Weights of a small transformer language model.
Size: 8 layers, width 128, 2 heads of 64, MLP 512 GELU, vocabulary 4096, 2.15M parameters.
Each number is 128 + 32 x the weight over its row's rms, rounded and kept within 0 to 255. Layers, rows and columns count from 0. Numbers have three digits each. The size before them is the row's rms in percent of the matrix's.

# layer 3 MLP up, 512x128, rms 0.232, rows 470-511, columns 0-127
091:090100121126169091101135128077133133113059139127103124143117066161139108079159076120124175071131098164075085200149179129122142123160113106079173124120133141157085121104133216103080111094138133159109070080143136164127125198151125116075156171071068136124140105142131174090134098098135148129058122135157135123173098152113197127126169154140076095127145134148125135121126121134087124101060
098:132166166109213151142111213132094089155155075135154145105090133134204109141104106149167122125145143112149182112133142110045128133108132171122160145113127156077089155157122109093116115124124072083114134096097115154058107161112139125151090139134090145120072131061101193146137093122150150143126174139141131160065167184090063100129138101142116086129137185133115119108185088136120118076161
101:109169124091171145151147152100080116110109117151208134115085129148147125147164111155141123177152144153083112098176146117116174177092146102125149119130122114142157136149096182117156118134072086115068151138124142158091148123138134095145112080102123115126182110169201106151161125166099043081134090107159076116120120168042083107104173186123127119105083155125089075094132146115189065168156
098:099146153142111074148152212103122115100089125181139124092158116130125110181070110122195084098095122187119114140101133123147180145110130091118123119166117101144052096090090185121124065162172187145107168073154120137205154133135100085132123106131159129101140151102111169188062115114114138182110100147106145118132115149083134137149087131093152141041148107109188110145126155129093148111099
107:137099127158106101097100170140134170135128080114134093066123137126089222123110117086110125113104146086152157126186147113132086148161063148089155197156094172144095135050127102169112096140115178118156079150118131104161158106148142158095169090164062104161109194154121112136107131127100137167108126116154091123062101059118132148105102074125124145162160183109086134065092123144105106133160
103:144155134073067143108169108138102086176099118174125136182108136125130095130103169135144160094085212065098132182153134144173119097087084135143116139134113150125096115157127087094084125103159122105065066089151097129126217165127118110141150159118081148105113054104140176147122131120175088158100096134153091126176169187200103106128134124154151104143095106156095095150129180111104159143112
108:121088113059150081156087113209062114130131148108078110092144142186099115193103102147116131100176123178174128109096125121150144083046108150130127106140124129108142090125206109094157118104131110083105075130119134133166173161179128169121127091070085157117150092174185179119145090144154125122126180146124092122156106158171134099107140153123107183090129138128160096072117163110184146114119
104:103123065133164147135067087122124116126123155121141136140123142106171084131091125138118149102080031159087143130144135128087161180117156102137121154110180134153109140135153096128097113185154120108082142135063138148164158167114104073179107159090103074186113167157123154138179069131155074115125159097174159146122135109118196134202105156164071159109129163158178149135159083157132165079130
091:162094130132139177090166146140160122154121122141148089135170113097127153093138149112092111083144105084083189165076093128104137096135136117144152106174097131116133128138137107139153142178157096131142094086118159019129063113161131100111093128158073159208049125164188123138093150092155156152122115113121072109133105101170134236126144150088101077127094086119089151143148114126137125164141
093:124117137134091126161136121100131142110177141205121128118083096116135107144137150074104096101121146104138192176101104109094160072120124114139191127124146115097109172129087182060155137173031129155162098140092158101080147168163111170142128121125115163072150159163116145144204132123135174110148109173142178130087197077083138148155104126086079076123128142154113087142103099140128066157132
089:204102167087109195130132138141149131168109161162138107112108082114146094163214190141157127094110138131138170116163110156202109158120103073121172138121130043079105164131121165172121144128102178117129162111147120107180138139104114117161128083094097099092128105116149146121168108098157124177091120080099129134104148129142105123089130149087126123094074148171136126063230151092155126116163
099:115131119119109182100205076146219126107192144146123125117135107127126124184152034164163101178116146148092157157137143153093104132109122128083163130147103152112145110169109125113191188156114057160135139082133090205139131105160161075140087152084157139123152142120160141114106140116177130140128107145145151094137123141125095091215124086124139154176111099051132138160153125163129106159124
104:117131156098180099190097064159140131168097106127136130140170121122059160181119176085124095077133109127091146138103143170131105128085120079189102131173137084188179114168101147183154145116186150166071144155121089181164117104132144152160142125148159120106156127129147156093101130161107089198093067093108122162097104141158104063117104120182088155151181161158125114114136082152123146098117
108:103091184082120069182170071139153121080106159124167096132110045113110145094154156096125135130166121110152164172113105086190134143132135128127109100191156111056116096126123116132190101101144134123049095134156089144094067114163123096107127152112095104155125139106109152145146144135164158133133089209087143097078092085083167147156171102145134120098107130095092143111145200144168158105136
113:142154100092165122084093140074123142168156170103107138135140122145166161169109116171110163134138093136143136109077129141139109131100162126174207188132118146105079132168146088168162128098122167126115173129148071093134040137138176137151159082098121149060107171172198143143161164162160121202134122127118147100114160090063105104079159131103142073100176160116156123127125179099121170131168
096:140122166149105145127159135090092177109077146107140096130109084106163164179047118123121134135142160129123148132174119096181109120093185096103120142125147089154115090122125188155161146092098122100107128115193137108157168049101118101138102151183073092151161127147082099170202130138108107081156120114111112124169122127066113147171161154085072123120121119120081099172054200161134129134086
101:112104166123181130105111149090112088083124122181093109125117149126119193136112225108155106081052093089141108146149185140123173087139110111075140113114149157104104176122153110086144183123145113129117102112072133076145194147163151107077114150154111109114045110127131118160162105145127109096134138138180113089066087191118132110136100144043119109149122179085114106111138086091120137140109
098:179101135098094112137189126136078158134103182125151108173151118085134107135136064145062175071122143071077123126106132142109129167090113122084114114140158119135213145098099125160109105139151064054111091114117141124145117121114094159157125188116126125159091127080092138103192114154175183123072178096177137177152139104165101112113110116120113113123118157203138068135152102097110145088089
088:133131156094143146082155156149135103113124135139076135182110117135174125139116149123131119101192143123136104126113084073129151047181159159127172103157098162144156147099118090144213122157115121085145161174087134178126160168138091162128091110120131162172132082178115137214172196149134104106074117095149148134101072090149139152095106089111097072101150132135160124109168072063109097087150
114:167114108137127103128145127117151120125112111084148147121095117144090125111048123168136142140084160080129165139146134138140180099113048182140133162068119121075075104117105088117144131177103110157130127145164185201112163110178089067094156142107143123154151109172087143153164110115129095145135097150173086165172164118131131123154099078187136129098128132130037175127084116035116147121086
106:154156143124117132119115130077153101156088138201067099123112110140158107118143160147110130172120138205135131135074097134167193162128155125081120134057128179084035100133179112107121182113102123141125159141159141160122229084085092145152139097114136151136099171124158117109160179138132114157109153137118136058124109157133115163132123189144121156129116168192130195181128137084104144131122
094:111131115197159137205151179142205169121152129104144174163081097178108076141091114107115100056096160136096124191102136088139072110190143133138149121156120211080169129145139095092110081135119115145131106111127086130205121131103135082108138112147140177107145145156131108074108144171112134142118115144141114132180142106090192141154120162092117084125137127139109071114113119055116094111099
100:175115120109153110164122106100155124126145135155127117127135095164130101108150074133115195120151111202146127127085076085129141112086155113147145073100152124155144112091181132200190112128154176140145178107071104193166176054110132130194131137091073169167150145163180135134086137130097108099110127131126121159136129141135050153145201096132102105101118124149108117149103049103177094111130
086:170113061148114176069138102063127098165091174133120100151143152132106170168073117172137102143097106122123136139148075155134161115132162183107167157162170116072207115101137182103128176169067111166131084101067156139072122181191156072099141124149096125133132092115111115149142093156204123116124117133103188149104136123097123102139117128162094116127118095159168113160171140105105160171122
104:065145098143129165070139119156164158151159153171103112154137102107149127079150141164121117093138077150140181128122111099153099155176107123069188147092179156192147095125108165102119123143130142138124162126059095137163196079113145172169142090148141114132105145210163095104117144101109158136084146138135100090164088128156154136135129128130136125200079138201103114182144038124107123134175
099:116150119086148038073139146104143112128098127130142142083118165172133173169103123086167109162108137070097171109188136115107153085117109130183127171118147098146100121112116117126091198148094115088121150095059134111140095184154172056150208104143119150058113115090095140129102097090127100103177093108081170068100168110144120139106121142131078141148185113110116122124150165129122079163128
094:142101114098105177156133151097129184121100149121177070144175108086173128167139136121113179123115121124099104137131120140096147061164127079109118127174165101105094114146078106069093149113152173119076120100143081158161113069086094098143072083085099137138122150143137116144099163137129174149093123116117212115129155127189217119173106078157182148109159100080098169182095112132133133166129
102:094115152117166160146133082078135155161125122135121156141111123143154149159082152151157154068122128215073106211121104164167094161134082117158104063134102081192110130113140128139141095075195132126132088106111133159176147113128051154207090105085158115126125144168137129114116104154178104100140128127108079118109147089095080140076130160115095100109097146091161138175147153109081185117138
103:146099110137115097122191121092099160143169114124103171125144194157137150125175086082158055149129093142128140086167125166092107096081106133098167128081147106152146113093166164166139090132149088171109149088075124120165150126134072086138100131096104082115092101188159156158150076109133110139089118042122100146158173164124151167168152188083193143103143138099150099099112110168072111137160
094:205101093125133111184098115171117138122073117106093103128132128137099049232106123194154093099167079122119138149142133124186040119104129154148089088099126137122146112148088183101098134099149113132134125139102126118103154131131181079167073139112108153128182144112132168132102098098108179082141106119150100140172162141118115093131129139108140094160190088189136110166154124084096076140167
101:127157128126085112150100084206115092082157138129136163102159164177173139085158121079164154164103138114110186164076134136116085033049088116112182136115168070116132133131156127120160188156148127081155097149163086115101123121122127089131114165196132109165100140133129110144151127150056164116101157134101167118093135112130125092107096144159138077095093181116174127169119179146124150175143
101:163095134058117046099079151182135117162105169177060123117156099163148049100144092123065094120094156185144159099115158146155114096146153088176103171156081147130126127161122081129155158120157127158159187116173120122155157100116141089140119079109120099114116181124142076135105125148148116133084165135138069161210112116113142157146107156107070144091078120133150126149125111097140100074137
092:149133119049116164130079093140113081123105140118177099060083091134155128152103116075115147096126058125052156136152199171129116127179089143138212170153143163092133135107156084114160158155133133080130100110127099176143146157046129139110123121215138091160146156111143105127142062142097113133132206070122129165116119113102158109123144135102129097131149126150108123097124120117080134174151
090:115129118061137078101131167160201141162150123104212142095171144108132147069120097179130119142107149112124115162179154150164133072113152134119143113073112130129156124062164184091187136112130151097108172137114098144087110102095153131144089164096124104167116170127099095113097073110115088116150150143094177138122121132081187142120078126133099163172126048145143142102070128065148085169166
109:126110147072166112105091114167141195131121132164116123096115124092133153154094170148147123134172097176134124128134076169167148143139077178109135160080174152123115065099137105063124130173136113128103192111071080142039182149133118120126073123212138095106118102151093112081080167122115113106115102079160130081116136084141110161154133136155129130134086159208124178079124102147127122155088
099:126138102118140078119136070143131153153146167094150111136125141148162116113095167134116136038117143150177131098148059183083132133119197137117078160135175114170139160105137113104112145121171102098121140159133096159129137086130169081186151118099154102133140067118135087114150065106154149164025188117142201136153103224123073149133127139143138108145132116145097106156120083115097113176143
106:188138161132057114118153185148121121150040118134165136098151163111125159170125144135149154109118096096127131169122150166157148121099115170151160143124129070098184152102097177069138134165141150175104122145152164184122145110107142095094104156128151072134143128119104141167166109201068170126175079113131166106192103122123144118097121108166173099071152133176098091168145119034150147147114
088:190081113140175115129125146140141170188111095135105094128125077134093154083105165195255121114125176062091097133116157117126103102114118114152143151144116179122150095158148176126139100131187081134076124126126183094134071137084085138148137129135125145135156132081109221111081122072146124097162102109072104103095151157116104142128131116142126071156097151137110145142142164108168131108161
099:121202082097128186124116165106113145141117156146159144168120136192120078121123145127186138154130121150123157111164140130128168132066121163155160145087129086190133106229071063185152143137113119097095133148167142065131107104143116097126140115141094120107153109139121155094112143171099173149129139166138056080150125126141130129069149173086112134148170129144115222063182134128126096118137
108:064132149129135121108140168136158131185089096125123203159134076107063116154145115132136152134169132155171130135097128106147137161082158135077154153141139079117117126093117131115124144130153134138078167115084051110128088094107054129144099086105128122114199155156166129100122147139095194172149146141032124066129142116106158115115134148174181123100159143121122117143208112174206103159140
110:106122127078115113187103054167115132071111108164126111122123097125087142142154160142097074147161175175115178115142063097130140140199112128088129153127103107131166082131191128148126181101112134109132206141087097154170149065145135135114148153119123149105084097173163093131137106188141143143137048190175140125135045169097105124133132136142140090146164135091139133130156093092194102135132
099:125080153128118207110186093141138123091156146153120118122177067132132097141137112183113090060117179134147177144126112107079105105141090100145167141101103161115143079138117125115078123115108090100115037149147080109102068141124141096141141188214102138146098142115185098167140130102119121129116128169192148173183108157118154084081093145123086088126165102145119140120101060129120125141074
# layer 3 MLP down (transposed), 512x128, rms 0.224, rows 470-511, columns 0-127
093:129218133123128128127129149139124115065171156125126107173148103130100146102199151142113148111126125113148161171051126134116077140154147152073168160189096117105172126153124134116169109147148182100092106106107133136152152208147064147083101132122126184103135121130090140133114129088160124156170140146119198119181125120165122167091081110128051139086190143119145132079070191134175112147123
106:134111057110071139130127098120146115163150151170118125176119150141143163125126099072082129118111140116156106111164155148114127127133144131102133057185143117184095136118157090135226126102164136171158199164180093129190214170105100144132135105166160114128141122083155136110144175106085108144157119082141150105152074139189186128109126103127120164155076118149109179154088100115125192167122
092:084144140060164145130112108130130083126133123083098104187063160110109095131140096108173129139221116128146148151082193152167112169153116140161169158132128113133145126130145159104066124131149106168125088137121113146125146096168149128115189147077139125145100146185145089134149102125158169130078125153133120136075141183131162174109120134122099000124081134126110098120150128088099161173147
086:180147119140158108064108161140120154131140150102132079141133135128150107132144116082124193109104173145166142114089176211099109163191157173116088113179168112075175108177150189116143161118134164100174129172096107136167079134089114118091175128181074137155112122132173104124134084151107079117125136084141139116104118152075095094157088148098111093085138158098081060104110143114091087091160
095:169114131146084170150119153063127000190136114114150087152104137161127122157134158129197122157117098129157129116136086110115110118140099187154121122156179101091124088192088077157092104142148171161097104120141159149051122133160085108178143199141118148114105088148144076117135133142158108152163103154107137122164156144070181129113143139078161137124132120104125091099130104090108092088161
114:103184154147145182164160172127181104120126165180135114131110093164144113121139077167104102092122172131167148114102132142084131078107157111161099150070059105149108131100172116146144160162161088125153193117143058131120092071149141165144089141153097195080122164152132125067150148097130185108146154100103151120072120129147116122076091091159127100169167123121119173090124061170069115153121
109:089096092192106150117127105147120152120158123082097102134136132097170134075205109114167116082097158130122160123172158102130114099109168144104165175095125102087170081135127095203124110129183127147141144098078155151170129128118175133085157149143119158097086096138145130152116161160145135100107121193107190140182144152080058111075108161086107113118167153105144096074089177117123107069193
094:146133124157173154100118131162178132166141123155174074148117138138108107084115086093172073099108140157105112140167070127142138099111159097236168090102092091127120123151173166066108124063081088103147142122114147155135133152092057181127175135110145134099152089136137056124199160135137142118118182185095111110156130124153131075149108133138121093133153122084145102164117142041116117144145
088:107174130092087064159125099130070149116126162086210135162141127146071120133097126130169174145074134140190100129112128165053139127106151113145124147093083118165078108135109162184120133091119184106074150160095124133111162153170191146150121096164113122095197078078113121183115129143170156081110087135131167114121109118070163125147110160115145170128195106153128120095172166161119115103145
097:167119127103085164111088073039163116175101149164102156075076160217124173153112145121108126154129126157085140146145154124116120160135157091103142153127180118141078137104168092133122119149187077078129079125127154112192108116134130105089171129105105083080180115119205114129199172138123137126153095172135115104118141136155175116120150144162103137100140138117136089100179055077157135134114
096:111182140173107130156218160114153103202177165130092118189091084094152097128145119139138189152150169131140113117046148066118088137119161170140088134138198130108099089122132151101116127134134123226137136142081131132131146069122140140141141130128176093121097125143140058123142150072136092193121136101132152089126166152098126103109075089128120098137160118137113117169134143092103059118154
098:116115169130131187107147085104054133129133109129119125125193096122114063134122120104143119120088080104167132100186134091113193131164070104083110100123120154140106100148084131096139121091098127143157127103145219169170115102150068124134135182076144101131129072105077076172178151146145138094142074133104156118089116082143165092107165128151170092134193133080153139163159119085176096102131
092:157164075111115143098139124142086161107152091146153129159045158131134170082132146085106181157115081140138102104136133139126142063154183163135129172108101124117114152166096101111104148124122161112157087208134198111106091150146115109119105149065158157105090112161135097119133116168081148188169161086139173155113116135148190184123189169159120140147068086128080097092117166164120066113118
114:114186133180155058124112139132166158143078165174202105104121072137112107123110136141136089091122071124109108093170095117112117124115100162106184121097123087111129136106041099140125144105091111172149201115138093161145114152125189136175194136152104151073118129098156152068171140099123148111171114146176134131125090129121084129080117084157195136120154165128058157136143129154156082166146
118:127059141157120184134167109146108113152114128104043148155145056106113137151178103133163095125128152144115152097186099164124097057157068127121141153149132165075137131100093112186098139168119120133163091100109165143177181163138123176160096140129180066132123153092072146157163162093130081136179136104152136106125111087157114159140086128103138205155099132142091128126092149164196138144086
098:171118086080116103129075110142168076118116135139166047097074135105147187170138106179154102147135077168162149120177130159148152101194113098148095110139131118105166160118107123126125105093117176151093186080121149156129159158123109132134158115136075132218135044093124128126162139078159143135140100100096161194109085124152185173114178126140117092131089159110171148141138109117131172121175
106:156111099154110109054097143061184115148077143136134194162155115201131139151135095114117123157065104158143111158149111149185111144113099181156140150137101134118152139188152132089125166059133169187089093124127071085161125110169156134184100089138113090099097140119142180164140110087153161110103109147163126159095135111139112052134165091091136184073170166116110188132111152111134140120119
098:128154100147114126153095120124119093191110176107103118162178105109153165122091091168109185126099121107196098072025157161177126137140135179167133096153123133137155088144128156095134134143134140146143149152168118089118137126117112142118153123062169153109040128132134091107092133113123160136076144154144152166109113153129106096137231131204177183096129066129150132149181155138156121115101
083:085219119138107113147195153159160120103172153085104132066106133105183091151150196101105154113137172103114083133122127133161134127127128096122126078155076162118163089090119142194112077076028159132140122088086139142091121120151123147174085134161158121090157182103107124110142143104141123108183123120118086175080114126129143111124111144075177172123066154125146165095121150142093125079128
106:133122181178153083108152143129047120109158158094118113145110172146164137072114093163107105126109171133105119097151151129076186132105124140151119186101108111104140150116117130075114117163127112127131130200095172154129123158182151147060098137177127133180092141135179119147142083091120156110136158125198054099139088199135128187089097109153150108070165147107081153134129094059164138128091
100:093127113107069125160139128151159169122167141147152110145064121086111140120094144135189138076115145107100129141121135175131122123153082128140196082087146166138106112114118105169098127182100089154128105072120136150130156112095094152171156083110154085161154166156147106152081092101137132141154096087096078043105216131177151159144156143079136154198113130138190109075134177145105193146141
085:149087167099113158145162136110063137097085151056127105176088123093112111102156145123093150130081119077191120103144106141178150101164150146149187130178179102108169087121125132109148121085145163120148083121150116182151103128148077137084100128080114139072079122112098124099071170103166113110209126124095133124109134108114087173125129128187133167154163194148189151100077089159163151116120
105:157155135111143149146140148138090131111131140122114110148125207143144118123105048090126112118134157137166141134182104151156102152090074121192182203089109119100122080112089137086086149113118137089190108147121160108046128141024137205094145133138160122072104165085134111111172205112074127118119114127122133099136103088102169121113157146130176144119155149148108175101100129153078125142149
096:146156085126108103102116154109123220133125128116127097169122129141204137104102125106104099213114184152090099156126138127188134113144178120184100155143167118085073089080112135149140150108095141135200166126079058140106175147139145129108112124092086110144125159146063109110123104109121146101128064154052072141112076092092146104154152109126113086084091071143137167162090121119117138112132
099:147168109109117093078129150138114135126161109191118133159145146117099147064092147146147116119133155131146181120178168182108174058073129149148110153108140131143110126108132144081103100157117118096129143082108111148168196121031132077168188116129108152126196092133098119092075158106092134119127119134114157149145152193138058084145168130090172087157104147145163100138177058166132090102119
099:170160166130130123112074127059115063145110147123119101105148126143190119184080137122097106100143195147183029129118112152162120172126150127141134077111147151122161092124125147170134049156124136159116128123076087152130128166133114183112167132133091094153162168132148130102150144113129117091188091077143111122133107138110145117191146155178159126130076115188083117195084090094129134105183
095:140077142203148167139091111132148152141119097126112111161166083137117078124124118109170126139106132113088136146146148094128170122128132079077145132178078141118108113154147110132150118196143085150102109127115119103186126151132162134133045243178103142144158145176175141113105091115144128121150128131139078172091157141188204126105098168145130214146160157087144113064125120174153159106147
095:109114113080131161128173193133101152132166138119144193144128136083131160099107124154143134094150146068108164149180122109127120186133130112056096157124132068157095116090124121105088152190084200091212128109163135111182085134104155126176094159149080093088082150161142130189133094151110171189099129143141071114124174162130089186115148080136138110143163121119161131159125148137111112141080
103:075174111110117124144103091120115166138184139133114103148142104123104167093104108205128190182114173136119103119149123065115183129155120117121098099159147137142158090122180087133124117114149119114127099164139110175186135106197133182084130153178170104080166141070121072087110100228128121109149167126136102166125112117157114150192116089102135075164103148117146138096072117115089170085100
094:133123059099124137120116084159103058162099133157119104141221183096123087113151128130138162131080082116153203145125109128102089112112097150133119107096149127137140150178135168109133183172076159120109144146119090066121100112165094165192122122088104134140153110138120168119152135072113106128088098135163180144123109118115217097144142134125125144084200123067095153166120134218121123127103
101:124135183108094128186144100149142068133149135072154146109155119120112092143198167106183123122129158124144103156170067130102088187109105187100146076107121129227133114176139107164144157137144112147120135118152146114114136142097109118115093075149134096067136081066085066134095204140104175196158125138142117126091142104138164122087149139144086150124073082090140156149139132142162127083163
102:177136161135118128050148066104091140150128106128115076140108084088091140106121103125109196100155175100136114065104109102154110142167042097072154142152113169107052105150169147113121075101172090085163117125133111088092122108119133129196075169132046126099111102080088131171117139137149111132093120115143095144076111080187138123119135163142106126143155114088099124123108134146146154067107
099:124081153107095092131092097119120137176099126090179120072149156149134164139124139107140117066152145108112079138156069124163080162152160124136092116153059098122174114122175183102156162128181115125131131088122113115144096160092101181126167121141147108124122080101176081220173134113167156143146176198115104089130146137066148088125114120104116097123164205093088108122185174099109166114128
088:125178131193124155137098127156100182153125066112236133101116108113126130124127105088128128137116147150123107157129093119079135090127153074144170142140091104102127155170142147046143175103152177102134141117164184162176154152097127128117116143088143166041141146080101148111167160118198128138131096082196184098117158114151146117056087144123133111150166132091143126111121149083079124107161
095:186111128111112129104110167170166138129149155099121129163147091100051123096078224117087168140120060092126186099111147137154110120136111102134127103137122104109104186156123123117062159121115121193140073140106166094145101126200135111154055105098108143122156206104088097076129138179140191128101114134105169121099157176133101118135129165116117113173106074129118151141128159150082106164168
106:079081153132133123155128152093100132145091155096159148141163093134140099158150125077133124149125129171156094072101169201093094100098117179082183166153107126148131119143157137182096153050136148111094092076150128130167082163162077118104189119086136126090152099125127097110052068191141121091143181162121147107119118130119135164133167085067090117132132182128119108159139045149106113135122
095:144143092115129145134105117209159070165084143134191142079153062100052107103134105100142145143117076150173102098125125133102185101150197148101088093067141105136173157162141129173134117088136097128153073166138161077112124157127170093151158128086146184124126145111162123150113143166144175104121155121140126135176139133127170137149150097073169201153163124108162169084123137173082124079114
084:137137110101076124121115109082092093123166155160129142109093153192145085165094104117057161065110132142164150124143117102176171114165172166145173141173105131158141153123141053154097084177077158125130078163147190116127182135119085099107131180085050123076103118171088074155121146151096130167143179130122119123142150140149089180121121134136130102136111134150168150185166129165177135135077
087:127120114165155163105121122113157096151096140162073175109050167159182096127110131150171174139104112141122084134093084165118115194105088142133107101132146154183141130080123167150134071123152148126127161052194150124084097148147107076137142144165095074141136091135128101109159089123113161104130194184117166137123172140078171129106134149195182157137118097089171104158188096164161109146143
107:122150178134103110126128075172140112154127067116120116126130089077061171149101162083171136146078155130113187100144123159153092100107071141171139115133150138155130141155186111106112144126122113168121154099069124091079092134126158175209171157128129091133078066096092179143139110113172123148117155125149034145152176108147129135120101147114078157143147092132106150137184222117114133161125
111:097166158172106158143161177139157068130133111109216192138107109165121133132116152102143108184118149136110118165099145078123124115084126127083132173088119115105158138096082164142124117188091113132184197123102187138120150106075094147139129133122183139089155135103085207120098141126157112167138101105117050135105139169110128142112130162121118150105162071150088138111164071220145121089141
100:132125061107147120093120107134117139126115104140132125068120139186078190137096123100074100126111112140095112061127122106091162164121057092095095121139188223064098117161111152160117132108091102127120069084103167130120034148098125183162155107121127109175199122125105177118113154166125150123131152102168181186114132120140142125163118068099091146155132129148177161126108109120126136099098